Weights of a small transformer language model.
Size: 16 layers, width 320, 5 heads of 64, MLP 512 SwiGLU, vocabulary 8192, 19.8M parameters.
Each number is 50 + 12 x the weight over its row's rms, rounded and kept within 0 to 99. Layers, rows and columns count from 0. The size before them is the row's rms in percent of the matrix's.

# v: layer 4 attention value, 320x320, rms 0.0478, rows 295-314, columns 80-159
# o: layer 4 attention output (transposed), 320x320, rms 0.0425, rows 295-314, columns 80-159
v295 085:49 53 32 59 50 43 75 58 34 29 58 50 70 59 50 29 21 58 61 56 54 47 77 53 53 53 50 43 47 36 32 58 52 51 68 61 54 57 52 57 31 41 54 65 68 69 41 44 34 48 78 59 67 68 26 30 54 59 48 46 46 62 49 47 57 48 56 32 45 53 48 55 38 54 40 66 54 64 53 31
o295 089:56 52 56 46 36 41 75 36 56 64 35 61 36 59 37 43 58 50 52 21 42 49 47 37 60 30 57 49 47 33 63 65 40 58 52 57 67 49 41 55 59 45 23 43 72 42 42 34 50 67 63 61 45 61 93 58 59 31 43 31 18 40 35 56 45 68 69 84 22 53 64 43 56 49 61 48 69 40 46 50
v296 086:48 51 38 41 49 48 34 44 45 47 62 31 30 52 73 74 57 41 45 33 50 65 65 59 62 41 50 58 45 51 48 54 47 54 57 53 38 42 50 44 27 28 43 56 47 41 59 42 26 66 44 44 43 29 38 26 46 42 28 62 22 33 64 53 32 48 48 55 39 18 35 67 56 39 46 58 41 50 41 48
o296 090:61 34 45 50 76 39 60 44 60 57 38 58 33 55 54 45 63 50 52 38 65 28 44 47 66 56 47 34 60 56 61 56 74 35 36 66 43 53 37 59 53 35 42 56 64 45 46 54 60 54 47 54 56 65 57 68 62 66 80 56 33 57 72 62 39 50 45 51 47 43 36 44 51 53 32 56 32 58 48 59
v297 079:48 50 67 36 52 45 43 29 55 66 31 34 63 34 65 53 58 52 68 48 56 41 52 46 65 38 42 60 73 63 67 61 51 40 48 44 56 13 64 54 49 48 34 39 48 45 68 36 39 35 52 62 27 47 41 51 47 49 57 35 64 69 45 55 54 69 59 72 75 42 50 55 73 47 37 55 59 47 40 70
o297 083:60 28 54 44 69 51 48 64 39 37 58 60 38 65 59 47 70 45 45 40 85 58 74 39 44 65 55 52 74 58 68 58 58 39 45 13 58 81 46 42 42 51 71 48 31 37 63 91 58 53 49 52 57 41 58 52 42 37 34 68 52 56 61 36 46 52 45 42 59 44 42 66 58 55 51 60 30 51 76 53
v298 086:63 70 59 40 61 39 61 46 45 43 38 41 48 49 52 46 60 58 51 37 50 71 45 60 73 32 53 59 59 62 44 60 48 56 41 52 47 56 60 63 73 59 53 42 59 65 65 45 36 60 44 46 48 47 32 44 56 45 59 56 48 55 31 47 49 45 48 56 48 52 60 42 58 48 30 55 65 58 54 58
o298 084:49 34 57 61 65 58 51 55 46 46 46 62 48 52 56 57 68 59 38 50 58 51 63 40 48 56 51 50 45 47 46 49 52 64 54 46 46 72 48 53 54 45 47 40 39 45 61 83 66 53 36 56 60 53 41 49 51 50 35 53 63 59 63 43 47 55 41 50 55 47 49 57 39 58 38 72 29 45 56 50
v299 088:41 27 43 21 50 48 65 64 58 63 52 55 11 51 57 40 69 53 72 40 34 30 63 38 62 47 44 48 60 23 62 55 51 53 59 47 62 33 52 41 38 49 43 64 39 34 34 22 49 50 65 48 27 53 40 51 42 46 50 52 65 67 54 54 48 51 45 60 53 57 55 40 72 37 52 48 44 62 58 33
o299 094:39 46 44 62 46 46 53 45 26 78 61 52 30 72 70 56 56 57 69 32 64 31 46 47 54 47 36 54 44 65 57 35 32 60 47 34 36 53 36 46 54 51 73 49 68 59 52 48 61 28 55 44 67 33 42 51 43 40 38 47 48 56 53 31 32 55 47 52 56 41 48 63 44 62 29 48 23 43 50 58
v300 084:38 44 25 72 57 61 57 48 62 63 59 52 48 58 55 37 47 37 60 17 55 45 62 51 47 39 61 39 43 46 30 67 68 49 48 48 35 30 54 51 45 42 50 48 45 48 52 52 66 29 30 43 54 54 47 32 40 35 43 58 38 47 43 42 30 65 38 44 63 47 45 62 50 61 71 26 42 43 44 39
o300 088:66 36 37 42 43 56 44 45 25 52 34 35 45 57 32 55 63 31 75 49 53 72 48 47 48 68 43 40 34 73 53 46 58 55 49 71 21 67 48 47 46 54 35 30 62 54 33 51 64 44 47 68 57 42 57 65 72 54 53 29 19 58 50 40 54 48 70 43 47 41 32 49 40 78 49 46 50 51 71 64
v301 090:42 54 59 48 31 55 39 61 48 65 18 45 67 35 41 30 43 43 43 42 32 48 42 41 42 56 41 54 59 54 50 60 53 55 57 25 53 71 56 51 39 45 55 51 72 40 61 34 65 62 54 41 23 45 61 82 60 76 52 49 55 44 69 44 51 53 41 50 58 72 56 58 58 46 56 53 72 39 48 36
o301 095:54 47 58 69 33 63 55 57 35 48 67 66 66 58 57 44 33 59 43 63 59 63 40 35 54 57 50 45 56 40 51 54 60 48 47 44 72 44 58 53 34 70 57 34 45 59 46 48 39 36 47 45 48 36 39 46 37 45 28 50 89 51 50 33 63 32 45 49 58 58 59 53 52 34 64 57 59 48 42 29
v302 085:57 31 44 51 56 71 33 48 44 39 57 47 41 59 62 31 65 34 51 55 39 62 70 35 48 52 57 42 39 53 43 65 47 16 36 41 42 52 36 35 68 50 60 71 40 47 49 46 43 59 69 57 57 38 42 53 58 69 61 59 51 47 50 46 46 42 74 38 23 49 42 49 50 31 42 47 31 52 36 36
o302 092:40 51 57 51 36 46 41 38 44 62 49 47 51 52 47 40 30 52 41 28 59 39 41 40 40 41 39 47 36 47 50 47 46 45 62 64 41 36 52 49 73 51 46 72 47 73 36 46 44 23 68 56 65 37 47 41 46 42 61 61 70 61 65 50 64 46 59 65 56 52 69 44 41 32 32 55 37 46 43 48
v303 089:57 69 44 29 48 36 47 47 35 51 65 45 69 67 35 53 39 61 37 67 31 73 42 65 43 65 64 62 48 34 59 56 55 28 41 57 40 89 34 64 66 69 52 50 52 44 59 77 33 73 53 63 38 45 59 58 53 40 56 51 35 28 60 39 69 58 39 42 48 47 31 52 48 55 21 50 51 57 46 58
o303 081:42 63 33 57 44 40 37 46 63 68 55 54 63 33 45 52 47 43 33 47 45 39 31 72 62 28 45 46 45 48 30 51 40 46 51 55 49 32 53 47 33 55 28 44 54 46 51 32 37 50 51 58 50 59 59 56 44 60 48 42 48 41 43 54 46 53 43 58 41 41 61 29 44 32 55 59 70 64 48 43
v304 078:62 44 45 53 61 60 48 48 61 74 36 56 51 52 52 25 65 41 60 56 19 38 63 49 53 40 42 39 65 52 42 62 48 48 39 37 62 39 48 40 74 57 64 81 42 53 75 49 65 58 58 43 39 36 44 63 55 50 63 46 52 50 50 48 42 50 52 46 54 56 42 39 67 25 29 34 58 45 33 69
o304 082:39 40 53 56 33 62 63 39 28 44 67 44 48 62 55 55 30 53 66 32 75 48 51 23 48 61 37 47 54 46 57 41 53 46 50 33 50 48 46 53 43 54 64 53 36 72 50 77 54 46 47 49 77 26 32 27 45 41 34 66 70 51 68 19 52 49 45 47 60 40 57 55 36 66 50 87 18 44 60 45
v305 089:41 32 62 61 54 49 40 28 47 34 30 41 52 67 51 48 46 39 58 51 57 51 34 51 42 34 57 48 42 60 41 64 49 61 55 37 34 74 69 51 52 57 58 65 55 60 69 38 32 50 31 51 61 48 24 56 52 62 51 51 49 54 24 40 62 43 43 60 67 55 77 37 35 71 55 36 70 44 52 60
o305 094:42 32 59 52 41 61 39 52 36 35 72 58 48 33 50 50 58 54 23 74 39 67 64 64 13 59 46 42 39 58 36 47 48 61 62 64 44 76 56 41 54 59 68 36 23 46 38 61 62 43 55 56 52 31 57 53 51 32 40 45 46 40 52 48 71 33 52 24 57 59 52 51 51 49 81 69 37 38 43 59
v306 085:48 30 46 55 51 54 53 56 32 45 16 53 57 59 62 33 50 39 61 67 61 29 60 38 48 50 54 47 66 59 61 63 55 59 50 44 51 46 49 32 41 53 47 49 62 25 70 35 61 22 48 55 62 47 41 60 51 68 52 35 54 83 47 42 52 54 47 59 30 38 47 71 64 29 53 69 41 61 47 34
o306 082:55 40 62 57 42 67 45 56 34 50 52 61 41 61 49 48 68 66 50 48 78 51 69 36 33 63 52 55 56 50 76 71 55 43 53 34 63 51 48 49 62 61 57 69 37 64 49 85 72 52 63 63 62 34 54 39 42 37 44 67 53 38 80 32 55 38 57 50 56 44 36 59 43 69 53 51 46 45 50 48
v307 102:36 52 39 38 58 57 36 49 49 43 50 59 54 82 33 33 58 51 29 50 57 57 64 64 56 70 61 59 50 50 25 51 38 43 40 58 74 53 38 46 77 51 56 46 29 61 51 58 66 59 39 71 51 56 57 57 41 56 50 45 27 41 62 43 65 31 53 32 57 68 51 57 35 56 59 45 39 53 23 36
o307 089:41 74 52 71 39 37 35 42 48 64 30 40 60 26 50 71 41 55 57 56 40 45 50 65 48 32 36 43 34 58 38 48 34 68 52 77 31 50 60 54 67 48 41 53 54 55 55 43 49 48 58 43 57 55 43 52 54 67 48 41 45 52 39 47 57 60 76 56 56 34 56 41 29 67 30 49 59 50 60 48
v308 086:35 46 55 64 39 47 43 18 55 41 36 68 75 49 57 46 35 45 55 42 68 25 53 56 56 78 39 66 55 55 43 56 55 70 50 65 46 13 46 38 38 72 41 51 61 59 52 43 65 55 44 69 10 66 40 53 62 64 48 51 75 74 60 55 43 23 51 53 80 61 33 50 59 49 46 76 73 42 55 44
o308 089:47 39 65 43 59 54 59 65 36 59 48 60 27 46 48 62 50 49 37 55 58 69 67 46 32 70 60 53 62 44 81 64 52 55 48 39 51 84 53 55 55 51 64 39 40 41 51 68 43 58 39 42 54 41 42 59 47 20 35 73 53 45 46 41 61 52 56 41 55 46 55 59 50 54 58 54 18 49 59 48
v309 087:46 50 62 45 64 50 59 63 51 34 60 41 63 52 65 34 40 49 55 57 37 60 69 70 36 33 62 55 74 30 54 47 47 43 53 57 48 43 37 55 60 41 51 54 65 37 64 53 12 66 36 44 72 68 37 18 51 31 48 40 37 64 51 56 50 52 39 66 50 55 42 38 67 25 53 44 59 54 40 32
o309 093:41 70 51 65 63 47 37 34 37 73 53 64 39 47 46 47 51 43 40 45 36 37 57 54 49 53 33 46 25 49 33 51 40 47 51 47 47 53 56 40 50 58 37 31 59 63 41 63 50 51 59 44 48 44 66 68 58 60 53 50 16 47 41 48 37 60 52 57 36 60 46 43 44 69 25 39 26 44 40 82
v310 083:34 80 60 49 50 66 48 43 54 58 62 42 69 48 30 38 51 35 34 37 68 73 32 55 57 44 66 57 37 68 31 39 55 58 16 44 43 53 63 30 77 45 69 37 38 61 73 41 57 74 46 59 57 34 42 53 61 68 33 64 25 18 57 36 55 55 45 75 28 47 64 50 52 50 50 60 53 52 35 55
o310 088:57 62 51 66 72 51 47 48 60 32 42 39 68 53 41 43 49 38 52 44 38 58 51 54 47 48 59 41 33 38 37 44 71 47 58 64 43 36 48 56 49 54 45 58 34 56 49 65 52 57 39 58 56 68 40 45 60 59 72 55 72 44 63 56 79 31 55 35 51 50 38 47 40 50 52 38 50 46 48 44
v311 085:46 52 71 56 33 56 41 33 38 52 15 49 74 41 42 71 35 53 53 54 68 46 66 49 49 59 46 68 44 64 52 58 50 39 57 56 47 72 61 56 31 39 40 67 56 46 69 49 34 52 58 45 52 51 53 62 40 49 41 43 39 69 40 58 60 63 31 34 59 47 64 54 38 73 81 39 49 57 50 55
o311 092:46 41 59 58 57 63 32 50 48 37 69 47 37 58 61 55 50 65 32 60 66 64 70 57 62 38 44 56 71 54 33 37 63 54 63 23 54 56 63 36 33 49 66 42 32 30 70 53 70 63 52 26 64 58 56 57 44 38 42 44 52 67 44 48 40 65 47 57 39 41 44 56 69 58 75 59 67 51 48 47
v312 083:46 48 35 47 48 61 71 47 52 22 63 41 31 71 42 56 68 51 37 50 40 54 65 63 41 50 54 56 10 62 47 39 38 48 46 76 54 53 47 44 62 55 71 50 39 47 58 64 46 39 49 48 65 44 50 31 51 55 50 70 53 34 46 46 61 21 49 53 31 45 31 45 33 56 60 59 34 50 42 32
o312 084:43 74 57 47 50 50 28 36 65 53 37 40 56 23 41 57 23 43 47 49 43 42 42 63 47 30 44 43 37 50 26 35 61 54 56 75 35 34 49 47 58 41 42 65 48 61 45 35 59 59 53 49 43 59 45 27 60 59 70 53 61 56 54 72 50 45 57 37 59 56 62 33 36 49 38 43 43 45 32 51
v313 081:53 38 44 42 51 50 59 62 48 54 22 44 49 33 53 53 45 40 69 38 55 27 50 61 47 45 58 56 72 51 41 63 49 46 60 64 38 33 57 28 58 45 35 61 66 68 46 41 66 22 52 44 54 49 37 42 42 55 64 38 63 54 32 59 51 50 55 60 48 38 54 37 64 52 42 49 56 52 44 57
o313 087:57 28 55 44 49 54 61 53 34 36 51 64 44 67 63 65 60 56 49 58 74 57 66 14 34 71 58 44 78 58 68 59 66 49 51 28 42 82 38 38 58 51 74 60 30 32 53 85 73 61 48 52 43 51 54 61 52 31 44 56 53 53 75 34 44 44 63 45 65 41 44 45 55 54 61 58 34 41 74 58
v314 077:58 57 54 53 43 36 49 62 47 75 44 46 49 34 45 63 35 61 64 54 60 48 51 34 50 57 40 46 74 48 63 41 40 68 64 47 45 54 72 72 33 51 18 51 61 54 44 49 67 36 37 58 45 54 60 58 35 53 48 31 62 42 38 48 20 75 38 57 57 46 58 43 45 59 29 63 48 43 47 54
o314 086:56 29 59 37 64 59 49 61 56 24 46 65 48 66 64 45 70 54 61 62 68 61 62 31 47 65 66 59 87 48 63 56 61 39 52 21 68 57 41 47 52 47 66 43 32 22 59 67 51 52 47 51 37 61 46 73 38 43 52 39 65 49 57 49 38 54 49 60 60 44 32 43 65 45 66 56 53 63 58 51